Weights of a small transformer language model.
Size: 9 layers, width 320, 5 heads of 64, MLP 1280 GELU.
Training: a variant of Adam for these matrices, 751M tokens, 11460 steps.
Each number is 128 + 32 x the weight over its row's rms, rounded and kept within 0 to 255. Layers, rows and columns count from 0. The size above them is the row's rms in percent of the matrix's.

# layer 5 MLP down, 320x1280, rms 0.0513, rows 214-318, columns 448-511
size [ 99  98  91  97 100  96  98  97 102 100 101 100 100 100 104  99  95  95  99  92  95  94  91  97 102 100 101  98  89  99 107 164 100  95 105  96  97  96  99  98  96  98 105  90  96 101 101 107  99  95  96 101  96  95  99 188 101 100 104  98 100 101  95  99  95 101  96  98  93 100  99  96  98  97  93  94  98 100  92  91 102  96  96 103 101  98  97 100  99  92 101 100 103  94 100  96 100  97  99 101  97  96  98  94  98]
[[ 95 128 147 124 147 101 131 154 148 122 168 138 158  84 141 142 171 127 102 138 171 121 164 157 121  87  80 114 105 116 162 123 119 140 126 162 141  56  74 100 137 164 155 170 199  84 104 137  68 173 115 123 142 115 110 159 104 168 157 207 159 164  65  88]
 [133 105 154 105  67  93 156 158  72 171 186  95  79 166 152  82 103  91 125 123 165 156 125 127 148 141 106 115 183 161 115 161 114 100 162 138 132 163 139 157 135  97 168 101 111 108 155 122 136 138 127 170 118  33 112 158 126 153 157 119 153 118  75  84]
 [114 164 168 132 130  87 184  99  97  87 126 196 123 133 102 174 110 116 177 165 106 147  99 159 134  82 143 121 111  95 120 119 163  93 107 175 134 124 165  67 186 149 118 132 107  77 133  85 178 155 196 145 146 166 171 100 142  94 118 106 117  87 127 110]
 [149 164 170 117  84 145 200 153 176 156 142 122 140 119 179 104 130 190 117 180 133 201 128 150 138 148 210 145 202 104  85 118 143  84 124 118 133  75 150 123 127 149 158 153  95 133 128 120  76 105 141 135 124 120  91  98  99  96 116 138 113 152 163 118]
 [117 164 127 137 197 122  53 166 153 155 135 155  89 101 112 115 153 145 126 125 116  93 107 178 134 177 158 156  50 125 137 177 183 155 128  95  78 111 152 141 190 152  92  49  69  90 161 122  69 155 111  66 108 142 112 123 121 130 115 157  98 136 136 113]
 [118 124 126 127 108 105 163  86 163  83 137 106 135 134 118 193 135 108 122  92  83  94 120 203 109 104 119 148 156 154  65 120 126 137 101 150 178 148 108  63 103 132 125 162 118 118 155 107 155 207 150 131  92 105 120 101  95 186 140 160 167 171  94 135]
 [ 91 105 142 142 103 134 139 109 137  77  72 124 118 124 146 165 123 164 151 117 126 124  54 140 169 119 151 104 104 147  94 152 147  47  95 145 127 214 170 140 111  66 128  72 192 120 109  91 151 101  84 174 113  77 117 135  72  77 105  60 106 157 153 180]
 [166 140 123 119  99  91 115 105 106 145 112 135 129 110 168  67 107  93 144 206 117 107 133 139 117 128  92 161 153 105 133 125 162 125 153  80 179 178 149 129 159 176 115 153 131 106 117 129 134 106 175  53 183 162  79  86 159 108 103 147 128 122 134  94]
 [152 143  98 149 120  89 106 125  87 157 178 132 131  77 105 115 110 157 163 139  74  90 126  94  81 164 133 102 121 118 115  77 186 136 153 125  92  94 157 124 144 140  91 150 151 107  97 127 114 140 113 169  75 153 120 143 136 176  90 138 114  60 157 128]
 [151 189 145 112 174 136 110 201 101  70  85 120 207 164  83 170 174 125 124 165 100 122 165 117 132 159  98 105 126 121 126 122 134 174 194 154 156 197  57 177 122 165 148 112  84  80  98 135 117 135  74 130 145 131 109 127 138 137 170  98 112 175  91 115]
 [ 61 208 124 135 148  96 161 133 148 143  77 169 124 145 117 155 166  86 137 162 165 159  87 143  90 143 122 146 114 141 104 198 139 168 195 122 109 107  93 155 204 110 134 108 125 113 165 131  86  95 103 130 137 145  93 137 153 122 150 155 133 127 122 165]
 [144  96 152 127  96 109 175 140 149 104 121 163 181 117  62 160  76 137 149 150 134  78 140 135 104 120 136 164 142 121  78 124 107  97 176  53 125  76 141 134 141 162 163 138 122 128 158 140 155  83 161 161 157 113 124 184 134 139 122 155 126 114 127 135]
 [165  95 121 175 110 116 123 183 163 124 142 150 177 109 179 126 142 120  98 153 146 140 137 110 122 158 138 161 159 137 153 102 153 111 132 127 159 117 105 109 122 135 133 160 139  82 117 192 105 143 148 153 120 139 159 123 120  49 115 146  90 130 150 108]
 [ 81 124 165 132 162 161 140 132 109 147 166  99  97 127 138 136 184  50 121 116 118 115 166 139 110 158 144 134  70 135 178 120 154 150 157 169  81 167  79 149 110 123  71 128 118 114 140 118 171 125 155 116 169 161 165 130 114 165 147  97 166 138  80 145]
 [134  90 143 147 134  83 165 129 136 105  94 172 159 143 127 108 139  87  99 155 172 150 184 104 160 121 121 115 122  68 185 146 103 161 155 133 155 167 110 136 104 103 131 129  87 113 133 143 117 127 178 177  96 156 140  76 155 141 128 134 156  73 107 119]
 [148 130  95  85 116 199  99  94 110 112 102  94 110 172 123 138 112  97 141 136 126 143 135 118 130 127 152 144  98 141 160 131 153 150 108 190 116 167 114 211 110 115  87 111  79 180 133 143 148 107  28 148 204 143 152 119 165  76 113 129 165 142 187 123]
 [ 96 148 185 114 130 137  87 185 147 168 116 104 113 158  85 167 128 174 113 159 120  99 117 181 128 143 104 109 177 131 138  97 106 129  88 125 135 137  91 121  90  97 120 129 135 149 112  64 166  92  85  86 102 110 145 139 114 146 150 151  80 161 100 181]
 [ 85  82 147 114 168 108 152 156 189 188 115 137 122  94  40 109 125  86 105  98 107 124  99  88 121  94 166  88 182 124 119 147 101  41 145 164 124 144 131 106 118 148 142 160 144 120  89 110 143 116 133 144 136 182 117  95 135 118 121 151 113 137 120 124]
 [148 133 107 156 120 124  84 203  90 117 131  83 160  94  92  83 112 149 128  77 127 160  75 111 110 110  78 118 108  74 157  96 108 136  99 144 145 137 112 117 138 131 165 100 136 146 133 118 123 192 104 151 105 142 119 172 148 160  98 179 154  98 126 105]
 [122 112  99  83 192 147 157  66 123 147 112 155  94 124  95 154 113 147 152 154 144 144 121 140  97 125 153 174 140 153 179 186  74  93 106 121  77 140 176 187 123 122 156 116 111 156 151 162 168 135 136 167 134 123 162 170  62  67  71  94  95 150 129 146]
 [129 137  94 144  71  75 194 126 172 174 148 102 143 119  90 129 157 127 125 107 120 124 135 132 119 153  99 102 140  84 199 127  97  93  85 154 147  79 163 126 117 101 111 120 106 127  81  79  77 150 149 142 106 104 178  80 130  63 142 169 109 109  49 146]
 [102 106 143 141 127 104 142 106 143 156 180 122 155 110 105 124  91 182 142 119 192 133 122 132  93 137 167 134 153 166 126 151 121 151 177  99 168  68 111 139 112 155 138 111 122 122  86 126 134 147 137 136 132  84 155  54 153  84 142 139 121 131  79 102]
 [ 95 157 105 121  95 123 105 161 163  81 166 143 107 100 101 165 114 128 116 153 156 110 140  68 112 119 113 151  89  79 167 114 126  93 117 181 155 139 134 116 173  60 113 157  83  88  95 129 140 159 142 119 103  86 126 136 112  54  54 132 185 141  91 103]
 [ 91 100  98 124 115 102  94 119 132 103 129 117 137 106 113 142  92 115 127 110 165  97 142 159  80 118 100  46  83  86 220 154 109  79 102 145 119 144 176 150 126 115  88 204  97 104  83  98 157 128 160  92  81 134 120 153 102 149 130 170 107 105 103 141]
 [113 149 136  89 143 142 185 159 137 125  94 148 126 119 172 112 138  86 152  89 162 164 153 148 130 160 147 151 122 153 147 101  57  87 128 159  83 114 166  94 109 167 148  90 165 143 137  63 106 163 135 106 206 134 116 114  74  73 174 164  78  95 144 147]
 [127 116 142 130 160 119 140 177 141 153  49 114 138 160 178 160 150  86 100 104 101  93 136 108 153 122  87 160 134 138  93 108 120  73 109 127 165 160  97 138 111  95 163 129 132 162  27 116 121 218 137 168 121 152 120 135 102 134 119 108  68 137 106 118]
 [166 154 188  99 134 155 130 103 131 181 204 146 169  77 117  96 124  95 129 111 116  79 105 152 124 115 154 145 163  82  96 154 166 108 166 166 155  94 133 117 122 145 100 111 118 127  98 102 138 109 117 169 136 125 102 122 141 162 126 220  56 132 107 105]
 [166 106 140 152 131  84 174 123 159 145 179 107 183 124 167 140 164 100 109 125 176 141 161 165 130 162 190  89 128 103 172 120 138 132 152  72 105 172 149 106 132 113 133 139 143 103 104 129  94  99 152 148 170 149 132 132 123 138 121 153 153 134 103 104]
 [171 146 126 148 138 103 118  95  87 161 154  92 118 165 166 113 114 179 136 163 142 103 125 147  93 154 126  89 124 139 125 122 148 149 124 143  84 129 188 133 141 158 102 104 113 134  98 135 139 129  59 100 157 116 167 167 115 135 109 105 144 125 156 150]
 [ 81 134  90 171 142 145 163 120 111  68 109 132 126 124 112 133 149 133 116 142 164 175 125 107 118 116  96 154  66 104 110  99 134 154 140 120 132 142 115 120 177 135 123 172 196  59 141 169 121 123 151 155 122 161  70  91  62 130 122 140 176 125 131  79]
 [149  72 113 100 121 180 173 118 101 105 126  95 128 144 139 122  90 116 158 112 158 175 136 121 148 101 110 200 156 176 165 104 142 115 181 123 124 143 151 107  99 131 137 101 152  86 224 155  77 113 114 147 146 134 116 122 163  97 117  81 150  99  83 164]
 [110  96 150 144 127 136 105 103 107 103 120 152 138 156 144 194 146  86 101 121 150 116 116  93 116 129  78 122  94 166 104 129 159 134 139 177 114 161  65 153 142 116 140 122 104  76 125 156 108 135  83 102 111 103  71  89 117  94  97 126  49 141 117  63]
 [154 189  43 110 180 182 121  74  99  47 120 145  72  97 118 185 149 192 137 170  69 154 130 134  36  93 172 128 184 171  79 119 115 186 116 143 157 146 149  79 141 149 144  67  94  85 145  99  93 104 134  93  93  88  52 119 100  61 127 127 133  72  79 140]
 [101 114 157 136 109 128 118 136  91  79 114 129 194 143 162 143 139 182  99 171  66 147 102 185 108 115 135 101 155 122  85 152 129 144 140 121 116 130 112 102  79 177 202 150 184 138 110 148 121 135 164 132 137 152 109 112 109 168 111 162 122  84  81 166]
 [105 169 143 132 118 170  70 101 130 208  94 117  92 126 106 189 107 143 130 132 118 144 114 101 171 181 190 127 137 102 107 106 159 127  73  93  98  94 162 125 128 131  96  94 114 110 138  85 189 106 111 114  57 101 127  74 109 134  71 122 103 120 151 143]
 [124  90 102  88 157 159  39 163  66  93 184 143 126 142 139 143 124 183  86  86 201 126 138 143 136 102 110 181 134 148 121 127 117 143 159 156 130 131 132 155 127 123 119 140 111  95 163 141 106 101 160 165 109 153 114 117 182 161  94 127 159 145 167 143]
 [136 107 199 106 126  45 121 142 129 187 205 137 112 113  83 166 109 137 122  98 161 125 114 148 142  94 107 109 110 197 167 147 180  98 137 108 136  86 152 139 140 215 150  89  66 142  91 101 127 126 146 146 107 163 114 116 146 143 136 175 156  93 171 164]
 [ 98 183 113 124 110  96 129  90 107 142 157 137  97  82 131 133 107  79 122 131  24 173 163 141 133 121 106 134 144 121 122  75 110  76  78  71 147  97  88  86 127 123  97 121  91 108 166 144  74  83 155 104  96 110 171 117  86 105 123 120 178 134 134 202]
 [ 96 146 103  73 121 179 114 153 142 103 111  95 137 130 171 138 174  92  71 124 103 125 109 126 102  83 160 173 178 141 109 146 110  76  90 167 122 105 108 125 132 180 138  72 185 154  57 184 138  87  73 120 118 116 168 193 125  94 139 114 135 114 135 131]
 [166 179 160 162 154  80 128  99 194 166 113 186 112 126 135 120 106 137 145 177  86 150 170  95 153 156 144 129 138  20 168 112 139 144 155  86 126 167 142  94 105  71  88 198 128 127 138 124 150 122  99 110 121 166  96 118 159  85 142 137 147 173 130  80]
 [193 121 151 121 219 184 121 104  87 159  51 129 134 125 117 120 119 101 106 118 180 122 179 122  98 106 122 207  75 167 133 153 108 145 181 165 121 150 117 182 129 191  99 133 125  84 184 126 136 151 132 177 163 133 125 154 182 105 145 120 133 118 119 113]
 [119 141  89 137 102 124 156  87 131  75 109 133 123 160 128 125 135 131 116 101 177 114 169 132 106  97 153 143 159 126 124 173 124 113  94  83 141 125 122  92 151 143 135 144 136  86 118 117 106 170 115  93 118 206 166 113 104  89 133  86  68 102 150 113]
 [162 164 147 129 117 135 138 129 172 116 102 160 137 137 134  94 124  93 121 127 124 145 133 123 129 118 142 141 145 125 133  84 160 132 146 122 135  58 119 113 133 159 122 163 149 155 104 117 102 188 143 122 104 178 157 129 110 140 159 103 100 156 191 178]
 [151 118  43  63 155 180 124 125 151  99  82 110  67 137  95 107 157  75 132 198 107 143 118 185 120 119 126 145 141 157 121 150  68 126 124 121  97 179  75 157 155 155 177 113 150 131 194  79 179  80 146 131 145 123  89 130 156  99 153 127  84 120 114 125]
 [150 170 151 139 126 159 119 158 163 115  93 153 104  99  79 103 154 117 106 155 111 165  51 129 165 118 113 194 158 130 146  98 132 123 143 115 137 145 183  97 108 148  71 135 115 127 130 130 162 155 170 124  94 128  94 102 106 108 107 122 153 204 236 125]
 [105 181 139  92 135 145  84 113  75 117 142 192 115 131 244 135 139 179 177 186  92 120 134 124 120 140 163 119  71 146 169 169 153 161 101  96 143 106 128 178 178 168 171 171  81 120  96 127 148 137 100 166 152 150 116  65 156 108  94 151 147 122 160  86]
 [ 96 116  86 104  98 118 103  91  97 157 143 140  69 125 170 128 160 125 118 110 104 116 120 121 121 147  94  73  93 128 145 108  84  52 153 139 116 137  60 154 111 113 139  81 180 127 179 125 191 165 136 174  95 120 144 132  82 124 126  89 102 143 101 125]
 [123 139 110 195 122  51 153 161 112 157 122 131  82 143 151  99 130 114  81 119 143  96 123 125 115 136  98 130 132  93 108 117 149 138  96 125 116 106 132 196 155 133  79 132  57 115 102  87 117 164  98 121  80 125 120 127 106 117 118 104  64 122 103  92]
 [117 146 153 140 106 189  90 164 143 160 171 192 126 116 104 106  94 107 130 124 129  79  93 194 175 146 135 182 208 105 110 106 141 117 177 149 141 127 208 109 117 150 141  71 104 156 175 147 152 197 156 136 140  49 105 138  92 210 107  85 115 135 150 123]
 [116 124 152 139 147 111  93 120  70 169  81 177 131 109 127  92 150 147 147 146 146 128 140 161 127  89 133 106  93 145 158 135  85 165 107  92  93 121 121 136 191 124 116 159 140 107 124 150  87 112 134 121 154 103  99 133 163 143 138 104 101 171  77 104]
 [141 143 121 144 130 163 147 174  52 129 177  75 118 150  70 142 176  90 119 136 156  95  99  79 137  88  77  90 123 114 188 150 169 131 142  58 110 171 111  77 139 115 130 145 140 174 106 147 131  68 115 180 155  88 112 158 139 157 135 138 143 153 113  43]
 [182 158 142 124 175 144 134  84 102  67 130 119 100 190 149 137 135 143 172 162 211 177 120  75  83 189 133 177  99 141 124  66  87 127 151 178  76  92 130 144 142 116  73 101 127  83 107 165 123 150 154  83 148  77 113 121 146 107 179 147 204 139 114 104]
 [120 140 120 157  93 138  95 125 105  68 101 144 151 162 142  73 176 141 157 170 160  75 169 172 124 136 149 177  77 127 143 102 130 156 149 150 157 137 128 135 133 135 120 140 106 188  97  55  89 147 109 207  98 146 103 172  72 161 102  71 150  97 164 153]
 [ 96 103 147 110 106 103  92 112 151 146 111 159 147 149 160 113 141 135 131 161 135 137 100 131 117 126 130  94 137 140  96  77 124  89  82  68 153 136 115 136 144 147 126 115 127 126 126 129 134 162 145 120 134 133 151  84 127 110 145 144  68  94 161 146]
 [115 140 159 160 126  96  99 163 134 158  97  90 138 162  97 104 109 147 149 108 185 167 167 152 123 112 179 109 153 108 141 110 156 141 108 109 114  48 128 123 106 123  84 152 151  47 173 162 152 220 117  98 114  87 109 136 125 152 125 167 187 156 126 123]
 [147  57 143  75 153 137 128 131  32  53 200 109 170 123 131 164  89  88  80 139 139  90 122 140 112 110  91 171 115 200  98 128  98 104 126 122 127 110 110 111 143  75 116 172 159 132 115 170 113  32 127 157 147 101  39 161 100 148 105 140 117  85 133 104]
 [ 92 148 118 125  75 142 127 119 168 138 150 154 180 125 129  76 165  75 124 169 152 142 101 137 146 126  79 113 156 134 132  98 176 129 111 143 133 178  92 123 108  79 152 125 154 117 198 118 126  90 129 172  90  73 177 107 132 126 133 101 134 106 136 171]
 [112 113  81 172 103  90 126 126 147 123 153 149  65 129 100  81 111 169 124 147 167 172 108 113 129  96 186 212 128  99 116 139 174  82  77 131 130 118 153 104  40 155 102  76 116 149 255  97 145  51 197  60 138  98 152 153 156 112  86 107 157 146 166 135]
 [107  87  61  58 102  83 139 153 101  97 152 136 112  99  91 106  60  70 177  89 183 102 153 133 148 113  66  70 143 132 147 172  93  99  70 153 103 181 144 134 140 116  89 141 173 109 149 156 118 115 162 144 113 138 129 123 154 139 116 138 107 144 109 139]
 [159  81 146 120 143 191 103 105 109 150 116 118 151 137 123 106 116 125  97 176  76  95 104 157  81 109 151 163 114 154 130 141 145 138 167  99 105 146 137 131 127  87  73 120  40 165 118 130 135 138  95  57  87 121 116  93 129 124 136 125  89 144 153 132]
 [125 102  77 140  88 157 141 128 145 141 118 177 178 142 148  97 116 110 104  87 162 113 138 148 149 137 119 154 153 176 128 114 114 150 102 116 158 111 153 151 181 166 107 146  95 143 144 184 143 127 123 118 146 174 147 160 129 179 153 102 163 170 140 159]
 [121 211 135 187 120 138 110 120 168 134 100 152 130 152 146 129 109 125 154 154 172  98 126 168 120 168 170 123 102 103  72 157 118 130 129  92  83 125 142 174 201 124 116 111 101 140 135  93 207 181 147  70 125 159 108  95 129 145 142 120 158  99 153 151]
 [141 108 164 104 148 173  79 128 137 103  29  89 119 109 136 145 127 137 143 141  74 153 149  86 180 123 204  92 128 106 149 100 128 159 144 202 117 128 141 106 109  57 102 111 193 146  97 123 151 115 151 115 147 109  95 141 142 110 113 111 111 118  93 152]
 [146  71 153 107 164 103  77 128 157 165  68 152  75 140 119 175 120 111 161 129 126 132  74  99  92 134  85 125  62 143 125 125 145 127 105 130 148 116  73  98 147  64 107 122 141 101  86 123 159 144 133 144 101 121 132 114  91 133  95 131 108  67 193 138]
 [142 109 120 189 116  81 243 128 132 101 155  96 141 109 128 108 130 146 132 108  97 116 163 175 122 144 141 112 135 121 139 161 137  91 130 130 126 129 105 170 160 113 121 109  90 148  60  60 104 225 117 141  98 148 143 148 196 176 169  87 130 146 134 177]
 [188 123 116 112 169 122 138 114 127 142  64 123  71 153 104 136 130 114 153 157 143  93 128 115 149 127 145 144 146 161 138 180 134 171 169 175 150 116 128 108 140 155  89 162 151 117 145 125 140 153 143 148 130 124 111 135 140 120 120 133 144 152 121 120]
 [172 133 121 181  97 151  91 136 116 117 116 153 159 119 157 157 117 141 173 124  45 180 141 135 160  98 153 100 112 126 133 114 169 106 217 117 101 100 162 131 110 129 131 122 130 130  81 136 123 129 101 114 167 145  92 132 164  96  92  89  87  86  92 112]
 [131 175 146 152 162 125 128 176 125 106 163  74  97 125 122 156 129 109  54 136 160 127 129 100 144 134 120 201 173  52 103 178 151  91  82 138 155 105  98 127 116  79 135 130 168 122 144 131 126 150  90 109 116 143  92  89 140 129 110 104 130 184 138 164]
 [129 113 106 144 191 107 137 133 145 161  89 101 157 115  90 102 155 209  77 123 137 139 147 119 148 147 150 123 114 182 164  85 125 115 109 128 139 120 126 184 188 138 122 136 131 157 157 118  88 118 114 132 169 138 132 133 179 109 132 120 124 147 126 113]
 [110 125 181 135 141 138 177  96  90 104 147 163 173 127 161 135 148 173 146 121 129  69 111 141  97 131 108 149 120 146 166 166 196  95 146 136  84 129 135  68 154 126  84 144 130 112 160 140 169 134 105 154  52  96 119 156  97 136 149 144 101 110  93 150]
 [127  96 157 147  67 146 156 140 131 160  72 156  88 113 133 169  54 115 149 131 165 116  73  94 102 142 121 134 130 110 106  94 122 130  82 143 141 102 140 170  82  85 166  91 131 161  89 107  98  97 115 115 111 124 181 143 146 136 118 153  98 136 147 111]
 [158 144 178 116 116 135 111 130 117 169 143 155 117 188 138 162 150 175 143 156 138 137 140 136 175 186 115 119 108  94 104 173 167  96 134  84 119 130 120  71 140 118 147 114 167 113  86  96 127 149 133 149 139 101  86 132 167 129 125 165 103 108 137  97]
 [127 146  96 130 151 145  77 171  92  81 102 132 117 121  74 121 155 163 161 189 116 159 119 123 159 111 162 163  53 159  90 116 102 126 141 137 148 150 147  62 145 162 117 153  94 101  98 163 117  83 129 148 136 149 123 126 170  97  78 107 105  80  36 120]
 [132 146 195 138 152  44  58 150 101 200 124 113 169 108 151 148 113 213 113  91 156  56 189 145 108  87 107 106 122 125 134 118 118  92 112 150 168  93  62 103  86 117 179 171 115 161 112 120 174 128 201 127 158  97 151 104 103 149 124 150 141 137 162  97]
 [138 124 119 138 137  76 128 112 130 100 118 150 158 123 107 130 153  93  92 155  88  79 140  84 164 103  90 133 117  52 131 133  85 137  96 109  83 145 163 117 101 110  95  94  77 173 101 142 152 101 132 148 161 132 140  54 111 114 140 134 165 158  94  86]
 [130 122 108  97 158 130 166 148 141 108  94 140 123 159  79 122  97  76 114 100 131 144 136 106 140 154 183 142 114 151 111 150 134 197  82  62 147 150 148 118 109 109 149 136 153 124 153 137 108 184 175  75  92 121 106 147  94 186 160 121  92 137 108 162]
 [126 156 118  49 111  80 187  91 148 118 102 107  98  92 136 170  49 120  72 109 154 130 149 122 122 104 137 164 104  97 168 174 156 137 121 115 115 123 110  85  85 127 126 113  93 112 158  88 143 118 126 172 170 157 135 122  91 118 157 115 150 128 147 145]
 [141 186 153 114  95 100 162 166 123 149 146 134  74 160  38 148 109 151 110 111 121 135  96 125 155 117  67 152 163  92 130 138 143 147 128 107 186 124 158 137 150 202  98 137  92 156 140  87 108 118 102 120 143 123 157 119 135 123  90 163 102 117 186 118]
 [ 90 142 148 128 117 161  72 145 155 113 146 107 126 154 161  71 187 115 153 121 105 129 128 208 191 121 141  99 144 121 148 120  99 130 110 156  97 118 169 192 110 156  65 117 190  90  48 131  96 182 113 186 131  63 153 138 116 107 111 143 153 168  94 157]
 [121 136 110 119 144 209 202 108 154  99 120 167 208 165 138 136 111 151 169 151 129 156 109 108  84 112  80 185 100 151 145 157 136 103 137 134 124  76 170 113 171 157 119 116 144 130 127 130 155  92 146 164 117 183 109 155 139  78 137 112  56  90 127  77]
 [127 111 141  97 116 107 121  86 172 163  79 104 167 104 139  96  74 138 129  94  90 151 136 162 148 137 187 161 116 153 146 109  87  89 103 146 144 109  87 135 197 141 127 130  72 158 172 117 156 188 120 176  69 151 112 139  94 150  82 147  87 112 115 185]
 [ 59  74 126 133  86 216 156  80 117  73  96 136 130 125 112 132 125 116 115 146  92 141 113 144  69 123 158 145 172 108 106 145  93 167 159 131 142 162 172 151  69 160  79 155  71 175 118  95  41 111 119 125 167  88 123 159 142 111 145 128 176 111 137 175]
 [135 157 154  98 168  79  84 127 108 115 121 135 203  73 122 123 160 106 167 150  72 122 149 129 191 137 134  47 152 167  83 130 102 129 104  91  88 131 137 118 153  92  87 148 176 139 116 110 144 124 119  70 173  99 119 133 172 135  88 112  92 174  57 129]
 [ 72 124 195 145 123 124 156  95 126 108 131 147 135 137 130 112  79 134  41 132 119 188 143 149  79 159  79 153  64 137  71 100 134 173 137  92 140 124 143 166 181 153 161 162 155 134 170 127  89 192 180 149 147  91 100 123 111 174 152 108  56  81 178 199]
 [ 91 118 152 133  60  77 103 153  92 167 143 141 114  94  72 113 149 153 129 113 107  83 157 126 127  99 136  68 172  69 170 139 165 133 112 118 166 100 179 106 135 157 103 101 133 105 165  65 118 152 148 108 123 107 155 132 113 131 134  82  81 135  99 179]
 [ 66 110 119 119 183 122 170  54 129 186 152 132 123  75 147  84 104 198 127 105 128 149 113 149 115 129 143 126 113 186 195  76 185 129 123 109  76 119 123  75 128 106  62 158  59 153 148 175 144  74  99 165 105  98  76 114 105 109 150 225 123 111 170 115]
 [113  90 146  94 133 139 165 190 123 166 146 162 119 101 118  84 159 142  96  88  86 112 151 143 123 107 124 102  84 102  79 122 103 100 159  88 112  82  77 155  95 134 107 155  71  96 113  95 109 138 149 141  97 138 135 124 152 121 151 125 117 147 149 105]
 [112 129 137 102 127  91 113  92 121 109 144 104 117 138 112 153  76  68 126  60 140 127  66 122 159 136 115 131  90 114  89  60 160 143 104 195 115  95 138 117 222 129 109  99  88 122 147 113 193 176 136 125 109  91 121 109 137 137 165 105 112 146 147  64]
 [118 150 117  56 119 152 153  66 113 208  89 146 169 131  86 150  88 143 140 108 124 146  97 125 172 125 163  67  93 116 134 150 162 131  89 111 148 133 110 124  95 115 174 121 181 116 163  96 123 159  77 112 121  99 120 103 111 220 151 133 155 179 166 137]
 [ 95  91 177 140 151  95 158 138 163 109 211 115 151  83 145 184  86 107 138 113 188 138 152 120  85  92  78 117 132 152 130 136 151  88 101 127 163  77 148 102 108 164 151 149 109  65 101 104 139 142 175  86 132 129  99 137  76 163 185 166 124 129 124 135]
 [ 73 123 165 155 158  84  95 124 114 192  97 119  51 164 153 147 140 132 172  86 133 121 141 152 127 142 133 154 130 109  67 101 181 159 110  85 181 117  76 186 112 114 139  60 134  96 110  79  85  89 156 136 107  59 130 187  67 127 147  82 157 121 176 131]
 [125 152 117  87 109 106 123 123 120 125 118 120 114 147  92  98 168 125 116 110 108 147 147 103  82 100 130 172 110  94 167  97  85 116 143 148 182 152 120 153  59 135 164 203 122  86 174  94 148  93  83 113 121 172 182  97 144 155 101 110 200 185 172 166]
 [126 173  70  94 142 187 168 135  76 135 113 127 104 173 116 211 126 124 170 181  88 132  51 171 166  85 173 106 109  65  36 113  71 208 156 124 126 123 128 123 120 201 145  60 155 143 125  97 199 142 104 146 142 150 135  76 134 108 139 149  93 132 180  98]
 [116  65 137 137 118 175  84 159  87 187 128 139 123 155 119 154  93 106 109 100 112  94 136 113 160  74 121  80  75 142 136 128 167 132 154 101 100 145 166 116 123 154 154 126 148  98 139 157  99  62 103 138 114 128 155 150 134 147 118 137 164 159 108 130]
 [108 129 188 215 135 160 110 156 122 121  30  94 119 149 157 187 111 120  75 134 130 108 145 161 135 152 138 133 122 107 141 148 159 109 117 128 132 171 110 131 133 127 132 111  84 145 156 125 145 125 135 132 131 146  81 159 122  97  56  79  64 135 101 116]
 [136 130  90  62  89 107 157 183 137 126 136 112  73  69 194 132 120 112 167 183 149 110 120 105  61 215 130 139 140 194  95 138 179  73 146 156 187 111 149 133 166 116 106  89 102 154 103 108 184  94 148 140 109 153 124 169 148  97 145 203 119 126  83 146]
 [131 109 154 137 167 104  74 111 106  87 101 130 144  87 160 158 131 129 137 114 164 124 129 130 141 176 138 111 145 181 117 103 104  46 124 180 143 116 117  79  88  60  91 112 181 144 157 147 130 138  80 188  67 124 141 146 165  96  82 115 112 113 103 131]
 [123  82 123 128 135  60 128 171 175 137 137 109 174 125 127  93 132 133 192 136 146  50 135 133 178  91 126 145 112 125 118 141  77 122 153 134 142 149  91 144 148 178 153 119 112 109 176 128 140 114 114 130 117 100 129 122 160  38 136  76 181  77 168  79]
 [182 146 139 157 162  89 139  99 118 106 110 155 178 123  58  93  99 158 179 154 168 124 160 101 138 175 229  80 109 157  85 113 135 110 128  77 129 105 191  94 114 125 157 131 166 119 141 150 118  80 186 127 121 137 118  87 146  68 168 114 109 144 187 188]
 [108  87  41 153 146  51 134 147 157 147 100 110 165 138 119 172  67  64 193  54 127 132 205 124 113 208 131  74  67 136 185 148  83 135 100 158 148 162  60 121 148  86 102  99 109 100 146 129 100 133 151 115 135 120 143 106 145 195 102  20 136 164 118 132]
 [130 138 120 140 133 109  96 169  89 117 119 190  89 140 201 118 126  97 121 136  71 136 107 159 169 120 133  83 174  68 154 138 224 130 170 150 184 101  91 122 103  80 155 123 125 111 132 125 154 166 136 116 113 122 120 194 135 152 152 138 135 171 143  84]
 [133 117  15 174 109 124  88 136 164 116  74 136 146 176 130 158 101 125 133 123 133 132 136 185  92  99  87 109 104 109 123 129  78 142 156 116 140 146 107 110 194  82  81 196 122 163 220 144 139  18  97 123 132 125 118 140 177  70 134  91 131 151 109 119]
 [168 139 181 175 105  73 175 113 125 171 133 101 134 145  62 110 115 101  90 105  67 118  52  96 118 126  72 113 129  83 151 142 158 126 121 138  95 115 140 111 161 172  96 158 151 131 115 128 102 135 131 138 106 145 169 113 145 135 135 140 124 147  60 154]
 [ 82 145 185 147 167 127 168 125 168 104 171 113 132 103 137 158 102 117 132 170 127 104 174 130 130 122 177 109  84 126 136  93 108  91 154 130 120 103  76  96 116  55 121 168 173 161 120 110  99 159 103  42 150 148  98 182 192 149 168 190 147 153 119 113]
 [117 142  69 171  91 134 163 154 175 158 132  99 152 130  97 128 144  93 147 151 134  76  95 178 106 183 170 155 127  93 134 154 136 117 181 123 115 130 114 132 178 150  89 106 111 134 115 171 185  88  66 168 149 132 152 129 101  76 142 102 110 103 160 130]]